Each number is 128 + 24 x the weight over its row's rms, rounded and kept within 0 to 255. Layers, rows and columns count from 0. The size above them is the row's rms in percent of the matrix's.

# layer 4 MLP down (transposed), 1792x448, rms 0.0419, rows 1668-1695, columns 0-55
size [111 112  84 105 108 114  98  93  86  84 100 100  82  95 102  88  94 125  93 101  92  89  89 114  92 104  93  85]
[[128 112 143 124 124 152 122 108  94 153 139 139 136 176 114 123 139 135 133 109 163 135 143 163 165 119 129 103  89 155 113 115 150 135 118 138 117  98 162 153 162  73 145 157 122 116 129  78 112 121 125 175 121  97 111 130]
 [129 168 153 118 123 133 137 119 155 133 152 100 124 114 119 113  97  83 127 149 134 146 119 116 144 130 174  81  87 101 117 116 107 130 152 101 133 158 113  88 137 105 152  97  70 139 131 127  85 120  92 132 133 108 131 131]
 [118 127 160 126 144 105 122 162 118 135 138 113 109 122 190 133 106 132 166 148 148 144 121 168  55 161  90 116 136 140 111 144 116  98 144 145 144 104  97  88 142 137 158 133 138 150 105 119  93 126 141 152  78 107 129 120]
 [118 105 130 114 140 134 122 164  91 130 140 141 126 124  84 111 160 130 116 160 144 145 126 160  92 104 114 187 131 125 149 201 136 136  78 109 112 129 155 144 112 132 105 150 136 111 138 137 151 102 169 125  84  96 183 130]
 [108 104 113 101 157 141 110 110 170 134 149 151 145 142  82 166  89 156 114 103 136 170 138 121 131 138 138 110 111 130 114 153 140 116 138  78 136 121 155  94 130 172 133 168 142 176 104 161 132  98 135 131 143 150 142 120]
 [121  99 150 102 144 136 148 145 137 137 161 116 164  83 106 142 109 125 111 132 128 118 115 160 121 119 146 101 182 117 193 135 142 139 118  82 144 129 141 122 127 150 118 138 112 126 166 151  85 129 116 147 152 142 183 121]
 [167 150 138 147 149 116 136 153 124 110 123 135 113 138 130 157  66 132  98 107 107  88 120  97 113 149 122 126 118 127 102 132 142 151  95 165 169 122 137 148 136  77 122 131 129 147 105 144 169 113 109 116 130 141 110 157]
 [122  82 138 120 115 114 138 104 113 108 125 136 160 100  88 124 116 134 178 155 117 122 103  94 115 134 128 104 137 121 115 141  82 118 107 120 173 145 149 142 107 155 127  99 156 152 156 106 107 127  96 158 148 174 165 120]
 [124 143 139  85 120 101 110 143  92 108 109 169 121 170 139 130 166 137 139 129 117 162 165 159 150 178 112 147 122 134 118 158 160 130  93 124 132 127 147 119 164 120 118 115  96 140 107 143 137 129 130 158  91 142 106  99]
 [110 170 139 113 176 114 120 137 134 110 156 142 154 124 149 159 147 157 172 145 108 132 150 156 113 147  78 107 123 138 127 129 152 125 128 128 152 119 113 130 145 116 144 124 150 146  68 126 144 104 126  95 119 118 134 141]
 [103 157 142 110 124 139 159 171 131 117 111 107 117 119 134 144 104  67 139 121 123 142  96 137 151 120 121 148 104 142 130 120 139 120 142 130 134 144  76  67 140 132 157  92 144 173  94 102 170 105 117 103 145 120 129 142]
 [126 138 187 176 127 104 102 121 115 114 123 115 127 128 160 147 159 116 150 129 135 134 131 107 156 109 138 123 112 103 112 147 134 178 123 103 143 153 144  99 134 129  71 159 128 105 147 155 110 132 118  92 142 122 145 135]
 [143  96 118 128 114 132 101 145 137 122  86 125 125  94 115 130 115 145 181 117 102 120 136 152 129 103  92 128 145  90 103 149 136  89  94 135 132 109 122 118 134 117 143  95 150 166 137 132 100 135 159 166 117 122 172 115]
 [101 177 149 107 161  85 104 128 132 145 143 114 166 118 142 115 116 105  95 106 182 126  83 102  82 114 123  87 174 146 108 179 157 101 139 113 142 106 124  95 128 143 132 146 158 130 113 153 132 121 119 143 114 148 116 100]
 [143 146 139 130 136 140 129 129 119 142 154  72 161  94  99 121 164 164 129 112 109 147 153 175 140 137 120 145 142 108 111  95  88 107 110 123 130 150 168 155 162 148 143 171 108 116 141 112 100 153 132  90 120 142 139 114]
 [121 123 155 100 143 133 141 161 133 112 117 116 147 122 170 136 101 142 177 158 129 102 123 125 122 178  96 152 104 130 147  95 166 126 120 143 120 137 138 134 106 121 153 149 148 116 112 141 116 118 149 139 135 143 152 149]
 [152 121 168  93  85 132 137 104 173 146 112  84 152 132 131 130 127 158 128 132 121  98 145 173 142 135 184 126 137  84 158  86 118 115 149 184 108 159 155 146 179  96 132 112 122 149 135 145 134 137 112 131 124 131 140 150]
 [ 77 126 139 127 182 136 130 160 141 126 131  85 149 158 124  97 179 116 161 164 122 101 143 117 116 109 118 123  89 100 141 104  88 161 137 101 110 114 161 159 117 187  96 116 145 106 137 150 191 141 111 139 132 130 146 122]
 [ 89 109 151 130 155 116 150 153 158 141 165 120 121  94 112  98 120 110 187 139 141  90 119  97  89 131 113 174 145 160 127 127  92 101 112 100 144 136 152 143 126 153 113 147 132 112 163 120 155 144 132 140  91 108 151 116]
 [174 116 118  85 150 118 102 124 104 130 132  77 120  84 130 142 148 142 199 165 112 132 148  96 167 164 178 131 158 141 136 177 119 109 109 119 150 122  99 100 131 127 123 118 143 121 103 140 116 124 105 141 100 172 122 147]
 [103  72 116 103 140 145 122 127 138 130 137 136 136 153 142 152 154 128 193 156 109 122 106 165 122 139 138 115 145 155 107 111 141 174 155 135 161 105 137 102 129 142 154 124 147 136 151 105 122 111 125 131 175  86 120 125]
 [148  91 109 113 151 120 127 139 116 116 122  90 135  86 159 129 129 112 104 107 154 159  89 133 103 161 107 131  87 120 129 154 109 155 119 136 102 119  61  92 127 144 150 149 104 128  95  90 146 141 155 140 116 134 145 119]
 [114 123 119 141 165 146 177 136 131 123 132 137 134 144 119 127  92 115 111 123 111 106 152 149 163 168 133 113 153 138  82  96 116 109 130 140 129 159 127 118 138 109 135 108 101 134 132  88 152 115 160 156 136 153 120 123]
 [144  97 140 111  93 111 111 109 120 105 132 102 153 125  85 139 116 138 138 162 129  97 131 126 137  83 125 144 161 184  77 144 145 105  75 129 151  95 178 116 116 118 158 155  85 103 119 157 151 143 110 130 160 135 133 123]
 [139  82  93 136 121 113 115 114 125 123 164 110  97 126 131 161 115 132 151 125 138 145 122 131  93 189 126 137 112 151 137  67 143 153 114 127 109 117 143 152 141 138 151 113 108  90  96 167  93 135 124 118 177 134 116 141]
 [ 82 130 118 147 128 140 129 136 133 135 118 158 140 160 104 120 128 111 126 143 114 122 107 159 137  86 112 105  96 158  86  89 190  92 110 132 118 132 121  69 137  97 127 121 135 160 158 173 131 135 108 132 118  84 113 154]
 [110 112 133 104 176  91 119 110 140 115 112 122 121 145 127 175 151 143 131 158 130 122 110 123 102 117 112 143 146 146 108 126 118  93 108 125 118 144 108 135  84 187  91 131 181 125 136  82 148 144 137 116 152 109 136 169]
 [125 181 170 134 132 124  87 132 104 134 112 148 133  85 125 127 137 123 154 132 120 111  97  69 113 101 117 101  96 114 150 153 146 166 123 104 112 129  92 137 140 128 130  98 129 136 134 129 126  92 111 119 108  53 148 123]]
# layer 4 MLP up, 1792x448, rms 0.0458, rows 1669-1696, columns 0-55
size [109  82 101 106 113  99  95  82  83 103  97  83  91 102  88  95 117  89  97  93  87  98 109  97 103  94  95  96]
[[104 158 119  91 138  98 136 131  96 116 154 147 137 114 149  72 125 139 125 109 161 143  88 140 163 132 157 151 117 150 144 164 117 195 138 145 127 132 110 122  99 154 141 146 145 128 141 166 111 151 101 144 137 123  95 116]
 [123 119 137 110  87 156 124 107 124 182  92 107 123 129 140 121 166  99 115 119 148 187 106 127 117 101 165 165 157 145 159 110 125 160  79 130 117 137 100 164  90 107 120 115 129 112 176 132 171 136 168 123 143 123 128 114]
 [ 89  91 133 118 136 144 125 151 146 131 126 114 133 127  81 103 119  88 132 111 185 135 102 136 117 134  93 164 139 176 110 126 122 144 139 149 146 151 156 143 140 136 140 127 144 204 157 181  96 132 148 115 170 142 148  98]
 [157 130 109 119 155 102 183 153 112 115  90 118 137 179  88 125 113 122 148  84 131 112 131 132 145 127 158 134 117 129 110  96 140 143 112 121  98 147 122 152 129 110 150 109 120  89 133 144 139 149 140 147 135 158  64 173]
 [136 150  91  80 126 122 111 129 134 154 145 135 140 117  92 124 142 133  89 130 151 125  88 112 114 130 105 152 124 107 134  84  99 142 123 155 101 142 128 114 158  89  97 152 166 120 113 104 128 149 171 154 136 160 120 152]
 [148  93 106 156 135 135 145 123 139 117 129 138 152 115 126 110 134 128 129 112 135 140 179 111 135  91  88 126 119 123 159 110 153 154 147 140 130 130 145 101 121 155  93 185 159 175 151 142  74 112 162 129 116 125 130 113]
 [117 118 109 145  92 118 142 164 132 112 148 117 143 179  70 133 116 157 106 118 160  84 133 151 111 112 159 144 154 129  96  88 129 110  83 133 142 143 104 120 137 123 118 101 110 164 121 136 135 157 135 190 135  88  96 151]
 [104 126 101 111 130 129 143 120 131 153 122 175 162 109 127 127 120 130 130 103 155 149 134 140 127  98 121 109 185 152 159 112 161 148 170 112 128 108 122 131 149 112 126 112 133 114 101 136 126 113 145 139 137 142 148  92]
 [ 86 162 101 132 129  64 150 153 141 161 155 148  97 114 153 128 104 139 143 162 131 144 157 142 150 116 152 171 147 139 114 129  95 142 142 142 146  95 107 136 120 164 128 117 113 157  63 135 136  95 120 135 124 128 115 146]
 [181 124 113 120  91 128  72 125 120 116 126 128 136 105 130  89 165 129 122 136 132  97 115 137 117 134 116 142 155 141 149 132 193 106  87 128 111 113 136 195 150 125 110 101 105 160 125 131  94 106 131 162 102 124 105 130]
 [142 106 145 147 142  88 132 146 121 163 127 100 139 129 133 112 162 138 121 134 139 102 142 157 149 117 130  80 103 116 130 132 118  98 108 105 114  86 101 147 118 111 144 160 152 159 128 125 141 181 146 130 125 140 122 152]
 [197 165 132 159 146  92 142 154 158 147 115 169 125 160 108 104 151 131 117 169  65 121 145 105 110 118  87 159 101 145 142 118 175 110 154  98 149 120 119 127 177 130 194  98 148 103 134 144  94  99 147 127 110 118 134 133]
 [111 143 148 112 155 145 126 111 131  98 130 126 113 138 113 104 132 139  64 101 101 141 118 158 192  52 143 140 171 149 104 103 178 131 126 173 152  92 129 131 136 137 173 137 137 109 117 161 101 125 108 146 117 160 114 145]
 [132 152 138 110 117 166 174  93  89 119 135 164  98 159 157 148 114 124 110 116 147 147 103 101 107  98  95 138 101 148  66 158  81 116  79 127 154 155  93 108 109  95 110  93 133 114 130 107 151 152 105 124 110 135 118 172]
 [137 104  93 113 151 104 113 110 120 156  97 132 145 116 142 152 112 139 133 121 135 101 102 139 133 114 140 161 124 160 126 116 135 131 118 117 149 145  92 125 169 144 125 185 126 106 116 157 131 125 134 115 117 136 114 124]
 [144  97 146 130 124 114 161 131 105 168  94  97 166  97 108 146 176 133 130  98  92 144 110  89 160 102 124 117 143 136  79 135 141 130  99 115 137  83 141 111  92 105  99 105 119  99 160 107 120 142 140 138  95 142  86 115]
 [121 102 119 138 144 148 112  89 157 106 169 120 159 132 141 113 137 109 139  89  90 124 139 125 104 115 125 172 127 140  94 110 116 159 160 164 105 147 136  98 150 103 123 148 109 137 126 187 116 135 143 164  71 152 123  80]
 [120 162 131 146 126 134 117 108 125 117 130 134 121 129 147 105 120 151 122 128 146 195 123 104 164 126 164  95 132  88 120 120 142  83 169 140 134 121 106 161 128 165 138 124 158 159 141 128 135 132 107 133 106 135 128 113]
 [112 118 109 120  63 147 129 119 184 108 153 134 140 159 129 153 122 152 156 130 124 128 126  73 140 145 105 148 126 122 122 104 127 123 102 188 134 120 104 176 125 142 120 108 142 156 139 127  92 159 169 162 152 115 134 188]
 [141 121 125 152 107 121 116 133 172 143 118 116 106 135 150 135 141 106 106 122 128 112 150 111  93 133 143  96 123 119 154 120  97 138 113 138 110 147 154  89 152 110 140 159  90 125 148 128 131 123  89 182 119 104 104 171]
 [144  95 129 103  85 107  87 103  79  98 137  99 161 108  91 113 149 151 123 100 159 140 142 120 149  82 171 150 139 126 146 103 146 153 115 135 126 123 124 144  90 188 111 158 148  87 122 145 139 138  54 163 116 100 120 138]
 [137 118 154 102 105  97  97 126 145 159 119 116 179 165  65  99 139 122 114 105 120  76 103 161 126 149 164 171 162 130 129 124 137 123  66 105 120 102 123 177 111  83  90 118 147  92  80 124 122 193 129 139  82 109 143 120]
 [172 132 137 127 167  81 129  90 107 128 152  84 119 127 135  94 133 137 125 133 125 134 154 137 119  50 133 136 136 143 119 105 154 121 134 148 133 114 139 149 142 152 148 115 174 142 100 123 125 114 102 141 109 134 157 102]
 [119 110  94 111  70 133  98 100 156 116  90 149 156 119 112 114 145 122 110 153 136 107 139 146 116 110 136 167 176 147 169 151 142 143 136 124 109 154 145 119 120 113 145 121 115 109 152 118 142 104 141 110 126 170 120 124]
 [101  93 117  86  96 161  93  99 192  70 117 153 104 170 149  95 128 141 125 137 126  79 126 156 122 161 129 161 104 148 132 135 100 161 150 142 108 158  86 153 128 111 122 121 127 176 117 107 130 148 157 126 123 169 148 138]
 [121 166 108 130 137  77 111 132 152 115 105 134 148 149 130 129 125  98 105  85 110 145 154 166 152 115 109 154 114 136  83 152 158 111 156 120 125  93 145 130 173 153 107 149 121 139 120 117 102 156 106 159 133 167 129 101]
 [126 114  80 115 116 146 161 131 156  93 147 125 124 134  95 132 126 190 139 129  84 132  96 133 167 155 143 159 137 152 141 118 129 113 110 157 126 171 130 112 158 110 122 151 172 136  86 110 136 118 149 131 124 166 157 115]
 [146 150 138 139  80 133 157 131 132 143  74  65 129 114 134 118 161 108 118 102 116  99 126 140 105 127 134 103 206 126 115 132 108 122  85 116 111 122 131 141 168 109 111  71  58 139 122 138 117 144 152 162  69 127 111 159]]